From a checkpoint of a small transformer trained on Wikipedia.
Size: width 96, 2 heads of 32, vocabulary 5186.
Architecture: no biases in attention or MLP, untied embeddings.
Training: a variant of Adam for these matrices, 7032 steps.
Each number is 128 + 32 x the weight over its row's rms, rounded and kept within 0 to 255. Layers, rows and columns count from 0. The size above them is the row's rms in percent of the matrix's.

# layer 9 MLP up, 256x96, rms 0.143, rows 224-255, columns 0-47
size [ 84  92  95 102  97  92 113  85  93 127 104 100  84 108 113  96  88 111 101 101  97 130 135  88  96  99 109  91  97  76 100  91]
[[136 137 110  74 130  79 149 158 165 126 140 133 127 100 124 129 141 137 133  65  87 103 151 121 113 143 159  77 131 190 109 105 150 150 141 113 108 101 100 219  93 133 125  87  89 122 104 134]
 [169 125  96 136 115 131 106 127  96 157  82 107 130  90 172 136 102  93 102 129 166  93 175  97 110 140 137 112 158 123 118  99 117  33 115 133 106  76  92 155 169 150 123 104 106 122  97 172]
 [103  49 118 114 115 134 168 170 129 139 178 130 151  79 136 118 119 159 127 121 170 132 162  96  77  93 145  83 121 168 115 102 157 137 121  95 150 111  18 101 141 151  69 112 189  90 102 125]
 [203 181  68 127  70  96 111 141 112 161 134  81 123  94  96 164  72  93 137 165  99 149  54 115 141 123 118 124 129 114  79  95 115 120 164 127 126 130 158 114 139 158 159 108 101 125  76 155]
 [ 99 103 157 103 120 125 168 152 131 114 119 130 141 140  77  73 142 140 102 134 102 157 167 108 130 172 140 135  77 192 135 155 109 134 141 136 136 154  98 136 117  99 101  97 147 141 158 113]
 [156 113  83 170 125 128 116 142 140 126  97  99 130 191 111  88 121 158 125 168 128 110 141 142 102 162 118 177 159 117 106 153 151 115 130 140 152 121 181 119 170 111 179 140 115 143 141 169]
 [126  77 107 163 128  80 137  94 126 114 140 107 136  94 139  66 166 137 149 120 134  91 128 111 135 161 162 136 137 117  93 152 179 109 112 169 142 174 115  79 168 157 168  60 149 112 177 126]
 [ 83 177 136 162 146 171 130  95  93 178 103 110 174 104  86 146  98 109 102 132 114 115 149 143 188 164  95 163 182 180 178 111 156 136  63  94 184  96 140 102 151 155 180 163 150 141 163 135]
 [160 147 162  80 116 104 106 148  91 106  97 141 155 149  78  85 150  77 114 137 119 143 217  89 109 126  63  63 170 133  95 165 155 113 145 146 131 137 153  74 134 118 124 124  69 155 134 121]
 [120 123 130 143 159 197 123  79 103 112 178  80 120  99 142 192 117 115 100  63 113  97 114 134 123 122 147 108 168  83 157 100 165 139  75 151 107 171 155 106 147 130 151 139 130 161  76 145]
 [ 71 119 138 130 148 177 165 115 142 129 132  79 122 176  83  70 156 139  70 163 135 132 128 118  96  79 102 146 164 106 128 150 128 151 140 118 113 114  76 162 110 128  83  92 130  66 147 158]
 [128 130 151 115 130 123  92 101  92 107 159 131 160 101 111 147 182 130 122  79 147  86 166 142  99 107 151 211 142 145  82 103 144 174 185 156  91  84 154 107 159 142 139  89 143 173 110  58]
 [132 128 113 148  60  85 141 160 130 124 108 147 134 167 108  96 101 126 128 173 116 112 144 152 108  92 183  91  64 128 162 156 145 178 136 166  50 169  63 155 112  94 119 137 159  99 112 121]
 [134 113 101 121 169 106 152 146 110 150 168 153  95 108 201 141 172 103 161 182 102  66 130 108  55 138 125  97 142 145 152 152 139 106 172 104 141  91  92 197 148 145 151 131 114 166 176 128]
 [161 102  85 151  82 164 174 144 149 131 128 221 122 125  97  84  70 148 180 103 105 161 174 106  76 166 144 137 136  87 173 115 101 168 133 122 139  94  68 112 152 178 176  89  98 162 163 138]
 [143 159 156  51 158 121 139 172 167 146 102 171 116 146 109  74 152 169 201 116 126 165 131 140 163  81 127 104 145  73 158 146  92 122 131 130 178 112 124 151 137 106  93  97 156 138 123 132]
 [150 123 126  98 144 107 152  84 158 149 128 121 108  96 173 184 164 128 166 121 124  98  92 133 122 114 119  97 176 161 144  77 105 154 125 118 159  52 151  72 163  99 176 141 145 138 176 133]
 [139 167 111 144 149 140 167 151 172 104 130  90 127 128  76 141 180  95  96 135 145  82 104 138 161 199 108 130 157  75 110 119 113 154  87 166 110 132 102 100 139  92  96 173 113 106  99 140]
 [189 177 147 129  85 164 145 149 182 107  93 124 139 155 119 150 166 101  94 124 108 190  92 129 153 123 117 111  99 192  77 183 107 120 156 103  99 193 118  90 101 138 110 116 153 145 149 173]
 [110  90 162 180  67  88 168 114  81 123 145 123  81 148 125 102  93 149 132 165 133 142 162 103  87 152 124 107 141 126 101 129 162 155  93 131  87  85 138 123 177 116 156 155 110 112 124 132]
 [129 148 137  78 152 147 124 204 177 132 104 116 106  95 156 136 119 117  76 129 160 150 133  94 100 113 111 149  86 109  95 126 104 123 105  96 152 120  84 169 153 120  84 166  70 148  39 123]
 [ 84 173  77 135 135  79 175  68  83 147 114  79  85 148 176 124 106  97 117 149 127 131 142 147 156  82 162 132 154  89 114 147 179 151  76 149 142  93 125  98 145 166 100 165 192 133 118 116]
 [145 124 153 116  86  86 143 158  70 188 182 137 138 194 150 124 182 123 110 170  87 122 173 120  91  95 148 104 137 121 139 142 118  99 107 167 181  65 106  82 135 154 143 104 168 122 120  95]
 [121 119 103 123 113 139 166 119  92 158 100 169  72 188  78 145 163 135 164 142 126 155 138 127 103 135 153 105 170 174 120 159 161 146  96  81 160 162 119 156 115 122 118  76 142 142 160  99]
 [ 85 106  81  92  84 163 123 159 128 126 100 138 160 119  86  76 135 144 168 157 146 142 224 105 144 120 124 114  90  97 145 169 154 128 109 121 107 136 121 143 193 119 154 149 180 139 165 121]
 [116 151 171 139 124 152  64 176 145 121 189 195 163  45 144  81 127  96  70  87 172 148 114 122 104 104 158 118 137 157 136 124 154 133 115 110 160 102 137 189 121 137 138 111 106 136 123 116]
 [ 75 114 131 180 150  48 163 130 163 122 152 137 107 117  85 154 196 111  95 152 139  66 153 129 129 169 136 149  78 118 142 101 123 128 148 106 119  66  78 171  95 107 171 103 107 128 138 143]
 [151 167 173 136  99  80 140 157 114 143 115 125  98 151  85 133 144 117 189 109 110 156 136  95 166 124 153 126 151 156 157 104  85 119 122 190  75 117  85 100  60 103  90 113 105 121 202 157]
 [176 189 112 138  88 204 126 154 155  86 195 104 122 148 188 145 120 120  70 141 132  73 185 156 114 115 101 139  99 104 101 141 134 142 107 128 136 146  93 166 100 109 127 132 130 125 120  99]
 [125 124 109 142 106  99  92 125 103 140 169 171 147 155 104 130 164  83 139 130 114 187  89  86 106 105 112 110  86  84 160 117  61 187 181  19 177  59  90 128 108 149 117 114 155 130 129 105]
 [163 105 103 141 120 189 145 184 107 116 177 135 188 130  78 105  97 147  86  92  99 137 186 176 159 122 127 156 203 124 135 115 140 109 135 122 125 137 118 166 175 105 147 156  87 147 189 155]
 [ 67 119 142 132 145  93 180  69 201 117 103 125 142 156 129 132 100 121 115 132 127 102 138 107  61 138 141 136 149  52 174  94 152 109  90 107 107 146 178  96 150 139  95 112  83 117 159 115]]
# layer 9 MLP down (transposed), 256x96, rms 0.134, rows 224-255, columns 0-47
size [ 86  91  96  99 101  97 111  87 102 112 103 101  89  95 113  96  91 106 103  98  96 120 125  92  99  98 111  98  96  87  97  91]
[[154 110 124 150 109 125  69 122 107 111 156 147 134 206 120 171  70  77 169 159 153 100 169 115 174 143 142  92 152 124  66 149 196  49  97 155 143 163 134  85 163 154 116 144 131  84 133 116]
 [180 116 153 118 143 136 108 105  79 124 157 152 111 161 157 162 157 130  88 117  87  91 101  63 113  70 113 190 114 122  94 120 121 134 115 150  84 129 132  99  72 146 127 131 170 107  84 136]
 [136  72 152 147 101 146 155 146 142 147 115 111 124 162 148 147 123 120  63 121 155 140 144 159 144 124 167  97  69 104 162 146 165 129 125  67 151 114  90  84 117 146 124 176 104 100 114 104]
 [120 150 147 189 145 163 134  88 126 133  91  93 167 143 111 148 120 119 115 101 117 145 142  91 131 130  96  97 178 101 123  97 147 120  95 111 100 163 155 185 133 119 158 172 175 146 123 126]
 [ 87 135 154  68 143  98 111  92 121 130 141 121 113 130 123 110 196 150  77 183 146 141 199 138 137 127 108 129  99 140 130 107 101 117 130 113 116 156  95 109 158  57 184 141 124 154  76 152]
 [119 110 119 126 114 137 137 153 115 144 133 173 166 111 134 145 132 122 139 107 146 183 134  91 119 101 164 134  93 149 141 137 116 132 144  48 162 100 112 148  78 122 100 111 156 114 148  64]
 [112 122 100 112 121 146 107 160 168  71 138 115 111  98 138 137  95 134 147 166 141  71 142  80 113 119 115 154  96 175 156 141  90  65 164 134 127  42 105 104  67 125 155  93 139 110 133 201]
 [ 93 145  55 124 124 114 160 132 163 116 164 141 113 138 131  72 153 112 170 118 148  78 123 157  75 114 158 140  85 116 139 154 123 203  94 164 157 154 150 136 139 108 160  94 100 142 132  69]
 [120  93 166 139 122  75 114 157 103 111 162 155 115 105 117  82 158  89 132 149 143 126 167 166  64 135 140  86 173 118 106  84 152  74 101 149  81 131 139 124 129 135 136 144 114 151  92 148]
 [107 145 189 137 119 125 146 142  89 168 122 145 172  89  93  90 130 141 131 124  79 143 114 134 189  69  98 167 112 108 166 119 112 148 135 101 147 140  58 114  53  80 163 226 186  73  94 146]
 [118 119 115  93 179 162 132  99 136 170  90 135 116 182 128  97 144  92 103 150 125 123  67 174 143  85  98 198 103 168  88 103  83 112 139 158  95 127  87 148 161 119  61 108 122 117  47 147]
 [132 139 141  88 103  90 125 129  98 164 134 162  99 139 102 198 137  79 138 193 178  62 171  90 115 158 108  41 149 101 104  91 138  56 126 138 133 113  96 139 150 138 136 154 145  88 188 115]
 [ 88 117 147 151 173 160  97  73 121 122 101 139 102 150 140 182 129 145 136 163 114  93 121 179 105 135  65 164 205 142  50  90 134 139 117 129 125 102 138  95 122 170 111  62 153 117  50 141]
 [102 114 110 154 192 170 156 119 105 163 178 153 144 122 104 137 136 193 149 128  85 138 148  77  98 144  73 113 192 105 108 136 145 136 112  21  77 125 104 110 121 175 171 149  83  97 112  65]
 [100 228 118 126 114 172 121 114 125 148 150 146 130  76 143 114 139 127 101 137 114  80 136 129 127 139 138 122 160 117 132 181 106  66 157 160 120  83 110  88 127 119 140 147 145 114 183 186]
 [139 153 113 124 137  74 161 139 153 133 114 165  99 154 119 134  77 161 125 122 129 110 185 125 118 163 133 110 126  89  81 179 146 103 114 119 208  73 155 101 166 152 119 169 127 166 119 158]
 [123 101  98 130 124 127 145 149 111 135 150 128 177 100 181 112 154  83 150 145 110 119 151 179 125 137 142 157 124  93 188 116  95 172  93  99 164 117 129 194 117  94 132 123 165 103 136 121]
 [129  88 118 145  85 135  84 128 150 163 100 160 129 170 147 126 137 117 103  83 139 201 155 124 134  70 123  74  68 110 125  83 116 157 155 117 191 128  78 152 100 199 135 129 194 124 146 161]
 [136 140 137 183  81 172 110 137 116 161 157 149  98 122 127 121 166  79 138 100  62 154  90 101 115  98 208 158  94 158 165 132 131 176 110 162 137 156 109 135  90 104 178 161 113 151 161 120]
 [143 117 139 131 113 126 128  99 142 105 101  63 129 158 158 114 146 159 162 155 170 127 141 145 105 151  61 106 101 137 117 180 147 155  89  89  91 145 110 129  82  89 113 149 123  91  81 147]
 [144 103 139 104  84 125  59 122  71 122 104 122  91 103  87  84 116 143 157 101 129 161 135  90 191 128 132 100 133  92 114  93 103  78  94  82 168 166 149 148 140 121  64 211 172 151 134  21]
 [144 195 168  87 104 149 151 126 112  91 132  94 147 103 108  85 121 119  96 107 101 166  79 126 134 155 128  57 143 128  87 132 137  94 109 190 194 115 155 136 116 138  96  87 155  55 135  60]
 [ 75 121 108 162 125 184 106  91 105 141 112 107 148 106 154 104  98 112 126 104 116 158 115 104 141  46 145 151 113  89 119 159 112 134 150 200 205 156 159 101 135 161  92 141 163 102 106 103]
 [115 144 106 123 104 144 112 135 175  85 149 102 128 118 111 196 108 107 122 114  98 109 118 147 112 104 129 142 179 124 125 161  81 213  88 123 106 115 141 188 117 116 142  87 113 141 129 135]
 [115 125 103 107 104 149 122 127  78 104 195 141  85 150 106 160 150 107  83 154 138 181 170  92  92 147  92 115 170 132  89 175  91 147 145 136 123 128 121  65 148  75 184 133 167 162 119 146]
 [109 112 120 189 186 133 169 103 124 135  79 133 138 112 137 135 146 129 191  92 172  86 146 213 121 184 128 161 129  96 115  72 124  92 148 123 110 132 160 110 158 144 122  69 129 108 104 153]
 [138 116 110 123 136 139  87 161 143 110 167 128 156 144 108 138 108 148 136  61 166 135  92 151 128 110 101 147  71 102 170 140  86 140 120 122 141 134  86 152 132  56 126 155 126 117 135 148]
 [157 112 108 125 125  69 142 149  87 157  68 117 122 169 143 154 104 144 159 163 133 121 157  41 147 180  93  86  90 190 165  93 167 120 109 103 111 120 121 129 164 129 152 143 118 115 220  78]
 [133  48 137 104  77 123 112 132 112 129 152  97 161 145 183 193 119 113 108 172 101  96 174 116 118 183 169 115 108 169 100 167 137 138 153 125  91 197  91 176 101 176  50 119 116  99 122 105]
 [124 129 114 170 140 185  98  94 119 119  90 112  59 175 152 137 126 110 148 208 139 154  99  86 109 156 117 162 178 158 166 142 160  56  73  73 107 124 155  97 174 150 125 138 152 150  99 149]
 [161 112  41  65 148 119 150  94 144  94 210  82 176 105 101 166 107 149  99  85 128 129 127  91 182 155 129 164 107 169 110 152 121 109 113 173 168 152 116 138 111 142 163 151 102 145  99 151]
 [121 217 175 115 175 136 124 132 106 150  97  18 175 191 113  78 131  85 164  96 162 167 179 158 186 100  99 142 111 103  98 102 136 156 180 161 134  87 144 174 106 166 133 113 173 132 109 136]]
# layer 9 MLP gate, 256x96, rms 0.141, rows 225-255, columns 0-47
size [ 94 101 103 100  94 108  95  94 104 103  98  88 101 107  92  93 107 109  97  94 111 122  97 106  99 109 100  99  75 101  93]
[[109 133 187 126 122  99 221 120 107  74 124  72 106 126 129 185 136 153  78 113  99  94 151 145 160 186 128  74  72 157 157 177 149 124  92 139 116 203 131 138 158 131 107 144 167 121  99 131]
 [151 166 132 231  97  71 138 139 122 149 107  86 106 157 108 158 193 108 141 196 128  82 136 131 161 115  94 163  98 143 150 181 119 127 141 155 117 104 132 138 127  82 173 150  81 144 160 150]
 [140 182 153 112  99 154 121 143 113 120 136 128 142 173 164 152 156 119 101 158 110  99 162 157 130 141 127 184 137 131 161 152 140 141  77 122  37  90 130 136 164 115 137 119 160 142 119 132]
 [113  92 131 144 147 136 144 129 116 119 115 100 140  98 155 145 102 156 128 114 199  98  66 181 111  69 116 160 174  49 130 110 219 183 144 131 104  91 116 168 135 153 133 124 125 120 134 152]
 [186  90 167 142 124 206 150 106 107  96  79 150  71 163  56  94 103 155 106 119 127 122 137  83 136 133 110 125 159 139 174 208 136 116  76 107 149 109  84  97 137 114 167 148 171 114 129 136]
 [168 168 140 173 164 120 131 142 134  92 162 176 115  82 142 125 126  96 122 100  86  60 169 166 204  99 149 169 134  92 109 160 163 133 101 139 115 142 154 147 141 113 133 149 149 168 134 103]
 [ 99 123 109 105 169  69 120 116 137  64 135  91 159 155 120 135 170 184 112 112 166 148 124 130 131 112 105 161  96 197 108 155  66 160 111 129 152 132 112 103 147  30  94  99 134 166 122  99]
 [ 99 159 207 161 137 105 122 131 121 147 143 139 144 102 100 113 112 146 222  98  97  99  97 201 157 114 114 115 146  76 165  80 160 166 128 139 109 134 151 129 100 149 168  94  94 152 154 151]
 [140 158 133 137 116 105 167 136 169 163  76 156 116 201 146  81 150 165 142 188 130 139 156 157 123 127 116 189 128 139  89 159 153 118 146 156 130  77 144 151 142 115 144 122 148 132 176 125]
 [113 168 119 123 107 114  97 155 128  68 133 125 105 105 162 179 196 111 122 159  99 131 136 193 198 149 124  86 127 146 220 131 181 115  95 141 100  40 161  97 126 123 124 143 156 207 116 129]
 [175 146 198  99  79 121 137 104 127 125 111 170 125 110 121 152 178 106 100 121 136  78 182 131 139 103 136 178 170 155  94 158  90  95 168 129  65 162 138  71 161 174 115  97 140 178 155 117]
 [162  99 194  96 147 133 102 110 124 133  79 157 145 155 171 144 124  94  75 146 147 102  82 114 144 116 160 107 121 159 141 124 103 137 125 125  82 137 107  85 140 130  81 121 111 130 102 156]
 [151 134 131 160  91 118 174 172 107 161  29 130  85 165 126 116 118  91 169 163  79  86 171 107 153 100 118 111 161 115 209 146 111 148 153 107  54  94  90 125 175 111 139 129 119 149 145 172]
 [153 126 129 220 117  74 133 125 148 102 120 107 162 154 138 138 162 146 144 101 213 141 131 163 124 131 137 178 122 170 119 141  95 131 147 137  61 146 122  70 156  80 109 146 153 138  91 128]
 [152 205 122 128 116 116 152 130 155  89 127 148 140  95  85 132 149 155 146 114 165  91 155 145 198 118  99 144 101 100 173 158 144  88  68 192  79 121 157 171 133  90 109 102 122  72 163 143]
 [166  86 124 156 183  91  88  80 130 115  94 139  97 199 108  71 141 164 117 143 150  92  95 127 125 132 102 100 176  77 164 103 107 146  88 181 151  94 155 123 168  53 100 143  94 170 147 146]
 [136 129 130 111 161 170 153 125 134  95 128 110  91 146 151 130 109 160 159 131 114 134 175 137  99 116 140 136 146 158 148 203 180 152 136 119 132 137 124 129 156  71 167  78 108 199 107 119]
 [112 125 112 183 164 136 216 148 136  65 106 150 154 133  77 141 129 125 147 141 112  45 150 164 135 161 122 119 101 159  88 188 120  86  94 175 128 117 189 148 138 106 193 109 129  89 142 184]
 [157 104 183 103  75 110 102 151  13  88 111 128 110 193 122  85 136  64 108 114 169 121 181 120  90 120  92 103 135 153  99 156 117 107 131 185  93 112 159 128 168 151 154 192 115 119 170 134]
 [ 97 152 119 114 161 124 118 149 149  75 107  89 144  78 202 105 167 168 130 186 159 148 175 154 153  64 121 143 144  83  94 138 120  89 133 144 111 117 197 177  94 109 112  95 112 130 125 186]
 [133 162 146 144 113 114 204  99 128  96  64  96 114 124 106 151 130 124  53 178 153 111 190 148 130  69  72  84 207 130 166 181 155 118 118 134 129 133  96 149 121 184 116 120 135 145 128 156]
 [ 61 123 135 183  82 161 133 139 121 141 124 153 123 151 116  74 134 118 119 176 190 125 150 170 151 169 132 153 133 150 111 209 135 138  85 157 101 157 129 172 143 120 148 144 135 154 105 128]
 [148 204 171 180 110 129 136 123 127 103 160  90 115 146 176 143 152 104 108 140  90 130 150 135 155 148 101  97 122 144 102 139 111  84  94 140 121 115 149  88 177 144 179 186  80 117 108 164]
 [111 133 140 135 121 179 136  93 154  93  85 111 103 117 128 106 169 165 107 174 184 102 182 109 137 113 147 118 151 115 148 154 191 105 130 132  97 134 103 133 215  85 100 164 190 135 131 121]
 [ 93  98 149 111 133 172 148  70  80 124 162 130  84 158 106 136 109 164 109 144 152 141 167 123  62 154 147 108 119 129 119 110  92  91 102 113 124 155 126 183 114 121  92 159 128 127 129  94]
 [ 79 140 193 124 155  96 131 127  64  43 149 106 114  87 152 158 168 171 139 108 125 110 130 165 131 134 126 162 111 120 147 140 136 119  43 138  80 102 130 149 139 113  58 175 164 126 146 128]
 [156 183 186 127 109  99 145 179 103 150 104 147 143 153  93 165 140 115 162 128 170 112 104  85 127 118 105 157 161 138 173  91  99 140 145 178  96  86 108 141 114  80 161 112 138 119 167 105]
 [158 121 128 152 140 198 144 138 119  82 140 105 125 151 158 157 131 144  87 146 181 120 146 138 109 109  84 141  51  84 114 120 120 194 104 122  69 133  69 161 100 119 114 147 137 123 144 104]
 [121 112 112  74 152 142 123 142 127 154 143  88 148 147 139  70 106 176 122 122 138  92 115 169 116 126 176 156 145 140  45  90 113 140 185 161  96 213 154 116 102 122 160 108 117 146 132 138]
 [139 100 100 161  94 174 142 187 106  88 175  86 141 162 100 165 144 108  96 123 128 106 161 155 161 108 110 143 181 166 127 143 124 119 160 130 126  67 102 118 200 109 163 149  67 149 114 162]
 [149 112 133 176 181  85 159 109 130 123  91 124 102 161 154 126 158  96 147 113  75 124  91 176 153 179 182 100 170 152 166 100 186 143  96 130 105 155 177 155 154  93 209 144  96 136 125 150]]